Weights of a small GPT-style language model, trained from scratch on English Wikipedia: a variant of Muon for these matrices.
Each number is 128 + 32 x the weight over its row's rms, rounded and kept within 0 to 255. Layers, rows and columns count from 0. The size above them is the row's rms in percent of the matrix's.

# layer 8 MLP gate, 832x320, rms 0.176, rows 225-253, columns 80-159
size [103 105 101  98  98  95  96  98  98  99 107 108 100 101  98  99  98  98  98  98  98 104  98  95  99 101 103  98  99]
[[133 143 106 103 123 131 129 105 121 107 204  61 188 115 124 186 113 113  98  94  82 131  79  89 160 124 171 147 181 132 172  78 148 124 179  91 170 139 143 152 214  79 141 122 116 153  86 139 188 163 150 132 111 178 151  60 154 124  98 150  86 128 152 153 103  69 116 106 145  85 104 141 123 110  80 156 133 136 102 176]
 [130 154 152  98 138 171 124 143 115 183  94 106 125 148 111 128  93 103 148 149 172 136  99 156 153  98  93 124 142 105 105 144 144 181 153 107  70 220 158 155 130 187 134 166 132 128 132  68  97 167  81 152 146 106  57 141 115 150 162 162 127  97  96 109 156  78 149 106 136 157 103 149 100 116 177 160  80 161 105 146]
 [176 142 137 148 169  82  90 108  89 152 142 177 152 175 114 108 133 142 102 160 163  98 129 155 150  65 100 132 126 153 121  93 169 130 123  85 135  96 139 106 131 125 143  73 186 162  35 157 141 127  53 152  90 146 185 129 124 171 102 108 109 100 155 117  86 138 160  95 153 146 142 109 125 118 120 116 110 155 128  76]
 [ 77 201  76  91 105  94 103 140 113 134  95 190 141  65 107 140 177 171 173  99 152 123 158  96 145 140 133 157 118  96 174 147 180 128  79 121 108 162 106 143 141 126 131 170  99  84 173 132 130 117  73 119 110  67 163 115 164 126 122 130 141 144 147 184  95 111 133 191 114 180 131 175 135 151 145 126  95 110 145 160]
 [159 147 230 158 132 155 111 111 116 145  71 128 171 152 111 107 161 186 177 157  85 134 129 119 104  87 144 110 143 138 125 135 107  93 111 135 106 129 215 139  90 132  85 167 170 112 205 144 153 203 107 149 142 161 149 129 167  97 149 144 167 203 106 103 115 152 155 149 156 203 115 165 118 149 117 103 142 126 117  83]
 [162 143  92 145 130 150 111 165 124 142  87 138 136 131 146 134 153 157 117 147 114 117  95 144 141 168 118 112 127 105 118 112 173 149 157 144 126 128 129 128 147  95 129 156 182 153  72 127 135 129 112 137 183 124  61 117 106 121  47 120  97 116 146 114  79 141 158 132 147  94 174 156 146 114 118 160  66 127 184 128]
 [116  68  40  60 100 100 119 204 158  86 156 116  87 144 137 117 121 143 161 148  89 196 122 145 146 173 155  62 114 154 191 106 138 205 166 131 116 153 164 169 188  97 136  93 170 109 128 137 120 131 147 122 128 154  75 134 127 118 121  98  99  64  32 132  66 139 116 123  89  89 188 154 128 130  87 159 122 164  78 131]
 [107 129 101 132 153 164 182 159  97 167 138 101 153 144 144  81  89 150 110 125  64 139 100 104 109  80 122  67 122 123 130 162  65 133  77 166 103 143 177 114 108  97 112 154 145 131 143  97  74 123 153 110 126 145 133 142 120  68  76 153 128 103  58 155  75 163 104  97 136 143 133 158 119 168 156 102 195 152 149 118]
 [110 141 136 172 129  95 130 150 151 120 118 143 105 164 133  98 159 122 100 101 176 125 127 157 114 108 117 105 139 223 131 172 106 154 137 165 124 181 108 134  96  98 117 156 168 146 167  85  99  87 110 149 128 116 149 125  71 180 110 106 120  89 132 102 115  82 131 187 180 204 110 128 104 137 140 128 119 110 140 129]
 [153 112 114 175 148 128  85 114  89 167 104 127 111 155 186 156 145 132 101  99 110  95  83 195 205 127 144 120 153 181 146 120 111 119 104 119 157 165 131  52 119 147 158  79 124 174  28 125 174 154 119  97 153 127  96 165 143 122 127 122 117 130 164 138  94 108  97 146 146  85 176 150  85 117 111 118  99 134 116 166]
 [110 109 108 157 147 131 124 139 125 111  90 107 132 114  54  96 134  79 117 167 133 141 110 118 164 114 159 133  79 120  91  88 108 150 150 130 117 117 190 125  75 147 105  85 101 169 136 145 108 140 130  97  84  86 127 125 128 121 153 110 127 127 115 124 111 131 133 126 122 105 110  75 111  91  79 116 166  77 151 150]
 [184 133 114 163 147 170 143 116 119 109 173 147 115 176 146  93 103 151 139 117 123 164  60 180  70 121 143 112 123 119  47 172 110 177 121 114 172  86 123 123 134 162  92 126  50 150  84 209  87  96 119 144 151  93 117 177 150 114 191 173 124  91 155 158 122 145 113 154 106 118  99 145 120 112 172 166 105 123 126 156]
 [ 90 125 217 116 167 177 175 116 138 130 108 153 101 155 122 142 137 106 152 118 123 130 178 107 101  97 167 100 128 138  89 102  81 114 103 127 124 126 178 111 132 149  84 124 104 154 135 113 130 121 155 100 190 150 115 145 149 211 119 127 126 122  43  97 112 109 102 110 112 135 140 123 141 129 104 123  27 135  47 149]
 [ 62 194 151 156  99 123 140 167  98 134  99 163 111 123 142 169 131 130  83 147  86  77 119  88  93  92  89 140 165 122  98 170 139 101  39 142 106 149 112 111 147 109  96 144  92 106 120 180 100 169 179 151 106 125 175 104 125 171 194 142 137  98 105 140 121 134 159 159 160 123 162  93 103 145 178 203 118 197 145  97]
 [109 160 125 241 169 120 144 141 121  97 144 179 120 109 202 137 131  99  61 140 133  98 121 126 143 103  78 123 101 116 193  77 136 162 124 129 120 131 104 134 113 128 140  78 110 140 103 134 143  96 101 165 133  95 122 102 104 125 125  86 159  80  74 152  63 160 236 147  89  76 123 141 146 152 138 122 153 130 172  84]
 [102 176 149 196 138 183 106 204 111 137 115 144 115 138 118 143 178 126 130 100  89 101 102 138 117  92 164 149 136 117 164 131 162 129  92 181 131  91 115  72  61 137 117  68 118  97 117 190 122  85 130 155 115 146  94 104 141 182  82  94 182 161 105 145 136  99 126 153 126 152 107 150 148 154 109  63 189 174 120 136]
 [113 195 162 111 143 135  81 146 165  89 120 126 119 166 180 135 121  91 106 122 113 144 124 160 136  78  85  80  86 137  99 179 119 165 146 101 132 113 112 134 126 122 118  51 144 151 120 156 123 108 106 196  48 158 146  81 132  80 115 135  93 130  96 107 127 139 119 110 112 171 139 140 102 189 131 110 114 114 128 116]
 [160 148 109 152  93 130 127 112 113  83 108 127 128 107 145 116  73  93 168 125 133 174 104 106 110  97 145 129 156 137 169 145 113 157 121 154 129 123 167 149 142 170 168  61 129  79 139  72 135 187 167 141  95 146  86 181  98  31 109 142 138 124  88 122 141 111 129  96  82 103  89 147  64 150 134 127 184  85 146 135]
 [154 128 154 108 124 151  67 143 148  93 163 115 168  78 163 135 109 145  84 148 164  71  97 169 123 145 116 164  97 188 166 133 136 106 131 126 132  69 137 113 135 144 102  94 120 127 127  67 167 144 139 114 125 173 116 178 133 129 120 161 103 106 144 121 122 174  91 121 126 162 159 146 155 150 145 170 119 125 211 174]
 [131 125  86 161 122 174 108  95 131 129 181 132 147  63 123  76  59 153 151 168 106 107 168 111 170 114  85 155 162 106  49 133 172 149 166 151 110  98  98  89 119 134 159 124 130 135 173 131 139 146  74  91 128 151 165 120  92 175 160  88 136  60 154 124 180 151  78 100 130 129 116 169 133 176 160 141 155 145 195 147]
 [145 135  81 185 205 121  77 155 118 152 104 139 142 155 113 137 141 139 103 127 151 155 146 181 144 120 123 167 135 162  72 147 108 102 113 112 119 122 155 164 114 100 166 154 111 114 109 181 153 136 122 153 139 188 117  79 106  99  91 142 111  90 138 105 141 103 116 110  84 132  79 227 156  70 162 127 191 103 190 136]
 [137 121 101 165 148  59  92 109 151 159 165 112 171 131 134 116 129 126 160 131 128 134 118 113 127 120 221  64 118 129  92  85 138  81 121 215 116  77 135  81 130 117 145  84 101 127 169 147 138 206 152 181 104 112  84 120  97  74  78 166 160 153 120 154 105 156 103  98 118 165 123  82 157 100 115 124  95 180 132 146]
 [108 163 144 155 126 158 166 159 127 136 109 130 154 110 189 174 147 190 103 170 146 140 153 128 120 149  63  81 109  83 122 130 123 145  76 108 163 170 157  89 160  72 114 122 140 107 130 118  87  54 153 187  82 112 202 110 184 152 155 176  75 113  45 140 153 112 154 126 104 133 147 170 169 120  82  53 168 141 103 182]
 [ 65 105 175 104 162  81 124 133 138 115 122 137 106 133 155 130 100 121  80 130 120 131 145 125 141 140 135 151 174 104 120 119  66 131 120  81 114 126 110 136 141  84 123  95 142 128 163 105 143 127 107 130 120  93 161 173  86 146 220 115 103 112  59 161 149 136 113 204 112  64 168 120  68 150 111  72 136  82 146 120]
 [146  73  88 161 112 150 172 137 163 128 170 134 120  95 165 154  90 160  94 116 152 160 155 109 104 160 172 135 168 160  99  91 139 115 141 154 104 158 116 120 124  78  95 126 141 140 141 114 137 173 137 172 145 122 218 127 152 113 171 162 143  79  53 103 148 144 125 146 113  99  96  94 131 124 124 150 164 169 107 124]
 [151 174 108 153 117  93 136  80 120 146 134 154 216 102 130 111 107 143 136  61  94 130 169 145  93 186 114 143 105 151 170  93 120 105 100 125 113 106 152  40 122 129 118 154  88 120 133 109 105 194 156  70 186 151 124  98 132 142 131 136 131 109 116 127  95 144 159  98 112 125 147 166 167 129  91 111 144 154 127 154]
 [150 127 116 138  97  71 163  68 107  98 146  85 132 172 122 136  95 145 108 184 159 151 137 145 143 118 101 126  60  99 177 100  99 144 143 169 113 129 158 169 162 126 107 105  94 101  98 170 141 138 154 148 147 142  54 117 135 126 185 156  77 126 136 135 115 110 155 152 126  99 138 175 147 123 122 170 171 205 129 147]
 [147 130  94 161 167  77 129 138 104 126  67 178 109 151 162 146 122 105  60 188 126 135 149 131 106  78 133 137 205 125  97 148 152 102 156 130 138 156  60 143  95 118 106 165 167  85 121 125 105 162 116  87 148 132  93 123 120  75  90 109 142 163 122 136  67 122 129 151 158  88 113 154 149 121  78 122 122 170 133  92]
 [131 134 129 129 152 135 127 102 124  92 202 120 112 117  69 128 158 148 129 142 115 159 126 178  83 172 112  83 115 172 177 123 116 152 165  63 117 157 124 153  86 151 120 139 184 157 134 118 129  87 141 138  91  98 106 152 132  98 132 168 119 122  97  78 129 118  98 176 113 172  99 133  96 129 127 151 118 114 136 123]]
# layer 8 MLP up, 832x320, rms 0.184, rows 225-252, columns 80-159
size [100 108  97  96  93  99  97 100  96  97 108 110 103 100  97 101 104  97 101  99 104 107  99  99  96 104 122  98]
[[127 174 143 163 102 154  88 175  76 105 164  97 156 147 135 184 104 127 119 119 124 169 160 132 146 152 119  98 109  86 138 155 121 126 106 133 153 139 123 152 181 107 168 174 129  78 116  27 125 134 190 158 156  93 157 142 116  86 105  83 119  89 120 127 205 138 128 106 113 160 138 111 119 129 139 126  97  93 121 166]
 [ 52  87 206 179 124 110  76 119 165 140  90 111 147 211 153 132  76 125  72  76 113 162  95 130 115 136  73  91  92 137 117  67 120 117 138 131 109 127 136 156 127 133 154 138 122  91 160 127 116 151 129  80  91 117 135 162 116 172 147 141 125 191 130  93 183  83  80 137 133 146 160 189  95 177  89 191 144 104 139 117]
 [144 170 163 142 104 153 175 111 162 117 121 155 127 115 116 125 118  90 125 109 141 173 109  92  87  61 173 101  97 130 113 119 102 129 147  92 102 116  78 100  84 167 142  98 126 129 124 180 183  99 137 112 101 104 145 126 115 107 110 128 109 129 135 111 166 207 180 154 153 165 146  72  54  92 116 140 108 121 120 119]
 [150  72 131 175 116 143 134 100  74 188 123 145  73  90 144  68 152 156 153 170 132 144 154 165 112  83 177 102 169 121 104 120 148 131 132 170 101 136 144 113 116 118 113  67 164 147 159 157 160  97 219 178  95 148 149 138 162  86 107 139  90  77 116  81 153 148 134  89 143 124  73 196 132 127 136 151  98 119  92 187]
 [ 92 179 132  96 139  69 185 112 107 122 168 105 128 187 190 137 179 151 150 105 129 172 158 114 140  82 162 158 159 196 135 135 158 134 122 184  72 105 151 191 154 121  89 151 144  84 119 125  97 128 129 146 117 158 138  72 155 140 108 148 156 136 150 152 127 139 120 149 121 133 176  89 155  86 105 122 149  39 132  51]
 [110 159 131 152 116 153 117 145  93 137 105 127 162 166 111 129 134  99 131  54  66 110  76 136 124 108 123 146 137 187 157 127  95 190 130 155 111 133 147 116 136 119 150 114 165 111  89 117 145 124 102 143 119  37 131  99 155 127 111 124 128 189  99 119  81 138 177  85 139 133 141 128 200 149  91 188 138 109 145 124]
 [117 146 146 176 136  82 146 115 181 138 144 145 175 116 119  94 139 125  77 143 135 186 134 114  85 151  59  95 108  79 150  96 121 145 114 110  86 172 121  97 112 118  96  52  82  28  77 164 169 113 109  93  75 174  80 165 157 130 164  95 109 102 155 132 172 170 110  91 124 122 133 114 163 115 161  89 129  80 134 122]
 [ 66 161 128  67 166 154 136 131 155 171  87 120 140  39 114 143 123  73 108 108 149 143 172 101 116 126 108 116 209 118 133  66  95 142 182 148 184 129  91 150 159 162 131 207 169  80 171 142 131 136  70  79 124 141 147 114 135 141 137 134 105 143 103 133 120 146 162 134 139 137 134 121  87 140 126 109 113  96 162 184]
 [169  59 179 137 183 136 138 168 109 185 144 122 124 156 153  71 157 163 113 140 117 201  85 134 169 156  92 125  87 123 146 170 166 151 110 121 117 143 159 159 136 177 132 112 127  73 108 184 127 149 157 148 133 135 123 166 147 154 139 163 171 123  67 169 153 137 148 162 164 118 140  63 146 159 206 138 119 113 137  56]
 [208 118 129 154 180  98 195 126 148 150 157 137 129 168 126 149  96 123 162 162 109  68 145  85 140 130 168 125 128 114 110 134 109 133 213 103 105 149 136 105  89 131  88 132 156 100 147 121  80  93  92 184  95  96 149 113 171 164 140 113 167 180  90 142  84 119  57 130 149 120 148 191 165  79 176 154 122 152  93 171]
 [ 70  90  90 112 102 135  65 130 109 138 116 148 192 144 168 138 158 154  87 135  94 177 131 140  88  92 138  91 191 177 104 213  99 103  57 148 158 141 169 137 171 162 195 164 181 101 107 124 127 187  99  62 190 160 131 152 110 122 154 100 101 132 120  96 119 120 113 134 141 105 124 128 138 163  62 126 129 176  86  89]
 [140 146 181 151 152 130  86 128 167 141 159  88 171 159 121  76 126 167 162  87  75  79 169 122 146 120 152 138 164  93 103  65 105 134  97 161  93 147 132 143 162  71 130 159 189 147 122  81 112  99 128 148 141 192 138 129 125 139 174 120 165 123 160 103 121 149 136 108 125 129  80 135 104 202 120  86 189 110 162 123]
 [ 80 132 144 129  98 136 107 130 188 149 107 173  92 149 121 119 127 136  55 158 142 161 155 119 113  84 108  85  95 111 159 119 128 135 114 131 148 133 184 126 117 118 155 139 151 194 147 138 124  51 145 167 207 147 120 142 102 126  99 120 145 145  98 144  78  79 145 138 114 107 110  68 146 129 114 106  95 185  95 118]
 [185 136 126 107 109 137 144 147 138  89 126 141  73  99 159 119 196 181 115 120 140 118 142 138 119 112  88  93 161 149 126 200 112  74 124 162 116 124 128 122 105 145  94 155  79 160 125 126 199 107 145 138 118  84 111 154  97 101 188 181 119 131 154 133 134 152 134 132 117  89  92  78 108 153 127 143 110 111 103 110]
 [ 60 156 144 109 107 146 169 105 119 110 131 132 112 124 166 114  90 172  98 164  43 111 132 112 184 159 130 128 134 159 123 106 133 144 104  95 122  63 178 174 147 139 138 123 150 163 116  82 159 117 124 110 165 121 156 108 139 120 114 154 165  60  79 118  71 141  72 176 202 156 137 118  53 141 103 157 110 118 173 105]
 [142 152 130 129 159 107 138  59 146 105 156  71 195  94 130 107 139 144  73 109  52 123 151 133 106 126 106 153 104 147 114 141  74 102 146  68  99  99 115 148 125 114  67 149 101 141 165  36 121 123  92  80 178 165 178 138  93 144 138  99  94 158 180  86 102 152 155 130 144  70 128 125 107  89 155 168 157 131 180 120]
 [126 134 160 114 116 120 146 167 142 130  81 142 150 184 127 128 142  72 141  80 100 154 146 151 184  97 155 136 141 123  84 108 146 152 158  70 118 178 132 166 147 135 143 165 136  71 193 128 105 117  97  73 139 140 137 128 153 101  97 118 182 127 127 122 180 127  85 136 126 135 165  95 151 178 108 112 123 167 114 169]
 [172 132 165 120 102  77 141  99  70 158 173 117  43 188 149 146 179  82 187  67 148  86 126 130 149 159 137 148 112  76 109 147 136 134  97 138 166 108 179  96 187 126  70 143 108  92 121 186 133 115 106 136  93 142 108 113 171 153 209 142 124 114 140 162 111 112  87  88 144 149 141  89 155  62 140 144 126  98 109 180]
 [141 109 159 174 123 119 136  89 116 177  96 134  67 113 149 138 125  98  85 134 118 106 182 180  57 134 134 113 137 140 117  60 135 104 142 124 128 159 142  45 144  76 169 144 158 114  93 139 181  93  96 139 186 113 115 197 105 159 144 117 170 130 178 131 127 127 170 149 130 105 160 133 119 116  61 170 137 115 163 161]
 [179 140 149  75  62 113 113 174 165 137 194 158 123 113 135 179 104 113 122 116  62  82  93 139  98 118 154 110 129 137 138 117 113 100 119 142 156 160 122 181 161  59 122 161 116 113 176 170  98 153 181 114 147 130 116 143 132 196 158 159 131 128 156 137 108 111  97 162 171 177 151 153 139 179 148 179 109  97 126 143]
 [152 104 118 164 150 105 190 103 143  70 127 170  91 117 139 125 111 137 109  92 125 156 154 128 130 117  69 104 192 183 122 110 141 128 151  79  99  89 128  80 161 135 149 123 111 170 125  90 100 144 102 137 130 136 136 158 122 109 162 154 106 148 107 101  76 104 197 158 113 160  75 198 168 174 116 174 176 129 113 103]
 [186 102 164 152 150  88 130 109 129 127 154 110 138 124  48 125 165  96 129 143 164 166  91 159 120 147  81 121 182 102 143 106 163 167 103 175  66 116 109 161 109 165  96 139 122 171 134 143 101 170 133 168 175 165 103 120 161 107 159  37  81  97  58 124 146 134 143 175 114 151 161 116 171 127 163  79  98 100 112 132]
 [130 123 171 182 108 164 154 122  74 142 115  97 136 134  47 142 181 155 122 148 150 132 103 144 101 159 190 135 121 169 105 166 202 140  83 125 207 124 127 118 119 170  95 120 202 108 118 153 126 145 116 112 122 113 139 158 137 140 114 106 146 146 191 115 105  89  90 127  58 129 103  63  91 148 169  69 166 110 150  92]
 [101 135 134 146 120 151 103  65 162 138  93 154 132  94 132 131 138  70 138 174 116 132 101 137 135 152 111  96  78 125 142 125 183 169 117  85 113 166 130  84 166 112 113 122 134 108 127 140 150 219 149 179 136  91  89 164 157 167 108 163 131 128  95 178 115  96 144 152 116 113 137 154 106 163 105  85  59 102 125 114]
 [129 106 110 156 153 127  93 165 153 143 124  62 155 136 125 120 130 171 117 160 120 172 155 107 129 112 113 125 117 121  57 128  80  88  60 164  56 135 134 133 120 117 135 141 162 109 134 119  89 118  96 208 106 148 132 136 105  82 163 103 115 158  85 173 127 142 108 109  72 189 107 126 161 102  71  56 135  82 152 132]
 [151 141 146 126 167 129 136  83 134 135 115 113  79 117 134 136  91 171 119 109 130 160 164 180 136  99 150 171 133 156 168 103 116 171  53 123 128 156  94  81  52 100 138 138  69 180 152 145 106 189 179 191 145 150 148  81 110  84 105 116 155 117 126 116 174 114 136  90  84 135 116 139 136 135 111 117  95  84 181 152]
 [130 149 111 112 133 176 105 169 140 100 121 175 147 116 113 142 170  93 137 156 144 154 109 113 122 165 173  98 158 152 107 131 149 124 125  92 145 129  98 151 151 131 167 113 157 124  80  66 127 136 126 106  98 113 189 101 104 146  57 128 107 109 127 130 148 153  96  94  92  94  95  64 147 179  82  73 127  91 108 148]
 [103 140  97 148 143 158 125 144 170 128  79 125 143 158 197 131 181  78 130 147 100 147  83 106  79  73 177 148 116 119 102  74 136 154 143 131 152 175 109 125 214 134 130 151 158  91  70 114 126 137 152 143 104 126  81 135 109 131 110 125 132 162 155 138 143 136 152 150 155 170 136 133 161 121 142 146 160 124 143 140]]
# layer 8 MLP down (transposed), 832x320, rms 0.213, rows 225-252, columns 80-159
size [100 111 101  96  98 100  98 101 100  92 104 110 101 104  99 104 103  99 102 100 103 107  97  97  96 105 109 100]
[[134  93 136 185 159 116 136 140 187 137  90 109  95 122 137 104 145  88 142  98 146 159 100 113  63 191 167 114 166  69 136 103 158 130 177 127 167  93 121  71 164 140 100 133 136 189 140 137 101  99  49 122 133 177 133  73  99 150 128 148 146  91 187 146 102 147  52 111 128 117 159 134 125 131 111  83 111 136 129 113]
 [ 87  99 128  99 101 166  97 126 151 107 108 128 161 145 126 131  79  95 138 150 100 108 131 156 137 138 126 127 156 127 111 131 141 146 109 141  92 186 174 161 133 177 132 130 152  95  85  96 122 140 127 113 144 159  55 139 137 117 169 166 112  43 121 162 120 119 112 146 190 144  87 170  88 130 105 109 102 150  38 150]
 [111 136 148 132  76 157 175 142  84  87 105 117 136 115 131  92 102 145 105 139 133  99 119 191 105 128  94 103 173  87  76 132 135 103 112 129 119 145 156 177  73 111 184 113  84 166 178 106  71 112  84  76  55  86 175 138 123 126 135 161 148  66 156 118 126 110 169 142 165 170 155 128 180 143 144  97 185 125 144 175]
 [127 116 111 147 143 137 126 132 105 154  71 144 150 129 135 152 145 152 124 116 106  91 165 117 147 172 179  90  82  62 158 113  95 123 130 182 157 185 138 148 140 134 107 164 107 133 129 102 155  88 137 136  93 141  56 125 103 147 201  87 166 131 158 159 134 137  96 137 102  59 132  93 167  70 150  88 119  72 108 134]
 [112  94 107 192  78 126 142 167 102  89 138 173 126  79 104 118  94 181  88 156 121 145 115 131 113 186 169 146 130 139  90 102  99 129 167 147 194  94  73  98 108 130 156  94 130 141 115 145 134  54 185 100 139 115 128 158  78 105  82 131 138  93 124 107  92 180  90 140  83 172  31 153 128 153 141 133 140 161 131 140]
 [ 86 105 142 120 173 102  84 153 179 117 167  98 106 125  79  89 126 155 119 163 162 153 159  68  90  69 113 105 150 111  90 136 168 127  80 106 109 169 106 140 130 130 124 126 103 167 118  99 103 170  64 104 117 134 137 168 139 141 133 157 159 125 136 123 192 160 113 141 109 116 117 101 107 123  98  70 152 126 101 115]
 [117 144 132  48  89 110  55 163  88 156 123 105  89 136 128 151 135 112  86  97 117 144  83 177 170  84 147 126  85 153  97 101 136 139  98 163 151 164 137 155 164 156 152 143 103 152 165  70  84 120 179 101 160 179 108 114 115 150  66 150 118 117 157  97 137 127 153 150  95 160  98  72 138 152 137 117  85  98 135 156]
 [107 115  93 148 170 103 177 158 131  69 106 173 183 135  97 100  58 143 163 154  84 134 130 137 117 126  84 211 139 152 152 147 147 173 102 123  89 106 157 128 120 108 148  90  64 134 115 151  58  92 134 158 116 176 126 120  91  66 136 125  94 172 154 188  87  54 133 138 124 143 118 126 135 137 138 155 114 104 108  91]
 [118 111 127 141  93  46 102 113 140 123 112 134  82 103 130  96 148 154 135  72 119 132  64 137 119  67 114 114 137 143  97  89 157 111 155 114 156 154 117 150  83  98 122 187 140 135 148  79 144 110 160 134 134 153  67 108 140 123 118 103 101 124 151 146  69  95 113  91 145 104 104 198 127 101 134  92 128 144  68 158]
 [161 118 127 115 119 132 106 174 187 118 140 142 154  93 162  73 178 117 118 112 146 140 128 127 127 159 163  94 141 131 154  94 137 182  96  90 155 124 106 112 181 129 205  92 104 125 139 188 139 153 134 137 138  88 110 105 157  76 154 112 143 164  95 123 175 102 160 156 153 122 117 122  54 169 106  82 153  70 109  58]
 [137 120  80 157 158 130  94 178 189 117  86 128 135 135 151 157 138 124 172  96 105 127 145 146 108 136  96 101  61 148 118  23 145 174 105 122 177 163  88 115 102  69  99 107 143 178 159 157 149 157 179 108  89  93 145  92 168 109 133 151 158 174 142 161 131 136  89 108 138 125  55 157 116  56 104  91 116 130 167 203]
 [108 114 144 172 153 151 153 108 149 106  72  56 123  82 147  84  92 197 114  85 203 150  87 165 133  80 155 109 145 119 157 144  59  41 141 126 109 172 129 106  84 172  88  92 115 187 119 134  71 150 112 111 175  85  79  81 183 129 131 164 182 101 133 137 155 111 136 118 118 150 117 136  39  91 205 138 101 108 168  91]
 [199 170  84 153 149 166  92 133  97 165 186 117 127 109 138 112 119 131 124 157 151 182 198 203 111  97 159 157 156 104 127 118 152 161 129 147 192 136 100 118 165 147 132 109 160  82 130  54 184 123 164 142 171 118 126  64 179 101 169 158  93 111 118 137 128 146  95  69 134 123 104 128 100 105 116 139 118 102 191  94]
 [127 149 129  67 135 131 155 111 126 154 184 113 106 158  96 113 124 134  97 145 141 146 100  99 188 135 116 135 111 137  98 110  88 158 123 100 166 133 127 106 126 135 139 110  38 147 130 139  98 160 142 130 141 102 170 101 131  97  81 126 135  88 128  89 134 132 127 122 150 129 111 121 138 165 168  88 165 116 174 129]
 [145 105  99 123 135 122 121  77  63 159 107  97 165 121  79 128 138 135 108  74 183 125  63 142  84  86 133 170 145 170  98 140  88 170 132 152 193 144 135 150 158 136 102 137  95  72  86 152  98 152 186 139 149 152 119  94 112 102  81  76 114 193 164 170 181 175 133 150 102 127 111 121 154  89 198 122 150 137 196 129]
 [123 105 132 134 154 110  87 138 103  73 103 139 106  92 116 115 102 140  96 166 136  81 144 108 149 103 188 119 187 124  37 118 139 121 134 120 143 218 161 160  61  61 120 127 208 132 147 110 112 133 147 176 126 158  61 118 139 175 147 117 127 158 140 109 132  94  83 110  79 142 138 127 147 111 152 109 144 184 156 173]
 [146  89 118  96 125 158 105 146 104 106 160 131 143 122 146 150  70 142 152 151 140 107  85 170 107 125 191 149 167 139 182 175  98 103 156 184 159 159 126 148 147 129 126  98 189 100 151 150  73 170 153 146 144 114 201 163  90 167  74 127  83 144 167 137 135  81  38  96 157 103 163 118  96  87 136  70 125 119 154 148]
 [101 103 126 144 157 126 151 125 147  91 108 113 207 109 106 105  18 152 146 120 140 122 174 127 150 115  91 119 131 170 168 155 111  88 116 137  89  70 174 165 139 177 148 112 129 199 134 118 128  75 137 139 115  53 155 124 111 174 105 131  95 112 118  93 150 187 196 108 179 154 168  96 128 118 125 158  90  85 157 103]
 [ 80 178 144 104 135 101 107 141 151 192 139 133 141 139 112  91  53 153 134 140 164 111 147 119 150  95  95  80 142  79 176 159 218 103 120 170 118 125 124 169  99 151 104 132 115 154  97 136  89 124 159 154 177  99 181 137 140 151 175 132 115 123 140  96 179 107  89 145 116 158 151 138 100 140 172 148 158 124 100 126]
 [ 86  85  78 176 202 168 124 100 222 104 127 142  97 129 140 136 157 185 137 142 170 207 123 144 129 130 134 213 140 150  86 163 173  97 151  99  89  99  87 139 127 127 144 163 169 142 116 172 134 142 135 139 176 109 127  87 177 107 128 149 139  96 123 174 191 140 145  77  98 146 116 117  84 108 111  94 128 177 132 107]
 [170 123 135 115 120 124 113 144 131 196 118 199 121 150 144 153 185 134 119 127 102 125 169 139 138 144 213 127 145 188 154 163 168 160 164 138 208 212 120 133  90 118 166 135 115 108 135  81 147 110 111 177 124 157  84  92 137 149 122 101 105 102 112 131 131 116 118 110 105 154 137 101  84 135  86 123 135 138 111 119]
 [139 150 173 123 129 130 127 127 140  97  88 172 147 151 128  72  98 135 101 167 157 118 210  65 120 128 120  81  70 104 119 110 135 118  97 136 103 163 118 172 143  99 113  68 190 104 127  95  97 100  96 137 114 121  89 123 164 162  69 180 118 168 161 130 126  91 168 117  99 108 132 101 177 109 134 121 121 109 115 134]
 [116 117 101 101 147 167  86 145 159 124 154 122 160 138 162 136 117 157 151 137 140 143 116 143 156 122 155 149 125 145 149 114 115 186 177 138  84 193 156 133 182  86 132 122 124 151 121 122 139 123 163 189 166 119 140 164 167 132 111 137 117 131  19 152 115 176 157 138 135 168 112 206 103 127 106 118 141 101 112 141]
 [166 123 131 142 158  80  79 153 114  76 147 114 147 118 100 100 114 191 145 121 103 120 134 139  76 146 189 161 170 121 142 151 122 156 135 120 171  88  89 160  90 158  93  89 155 109 140 123 103 115 133 115 155 137 216 148 125 164  88 149 164 189 169  92 159  92 119 182  80  99 117 119 121 140 122 174 151 156 152 137]
 [132 208 186 143 174 103  77  73 128 165  87 145 134 185 111 130 107  77 128  85 112  60  95 138 114 146 108 130 164 173 153 105 175 111 171  96 102 103 122  97 117 110  91 104 151 118 114 129 173 120 167  97 146 129  94 101  98  84 121 156  85 114 156 144  99  86 112  70 155 151 166 143 111 101 169 163 119 135 106 121]
 [111 145 142 152 122 112  94  73 156 141 147 105 107 120 112 131 112 143 149 146 100 150  94 156 154 125 132 136 116 112  81 156  61 123  89  89 126 107  92  89 131 110 103 124 117 148 123 137  73  72 103  98 125  83 131  97 105 133 111 198  94 135 148 206 149 112 140 100 181 149 180 183 144 125 167 136 187  93 145 115]
 [170 129 165 108 147 161  57 105 109 155 133 130 107 118 102 173 158  96 160  94 162 181 139 153  92 134 188 124 143 163 128 154 112  83 134  64 104 168 154  80 155 130 132  77 142 151 133 139 163  97  77 127 144  87 143 107 151 127 127 161 182 148 125 152 111 109 139 126  78 121 164  84 115 101 131 103 134  65  97 125]
 [168 140 119 146 133 145 101 108  55 145 122 133  93 151 112 150 118 101 118 188 137 183  93 123 201 109 125  99 114 128  96 145 203 133 152 111 133  94 146 117 106 209 118 148 149 158 132  97 138 118 132  76 158 142 119 139 137 106  88 176 105  84  83 167 102 103  98 109  92 107  85  82 130 134 167 112 138 137 133 127]]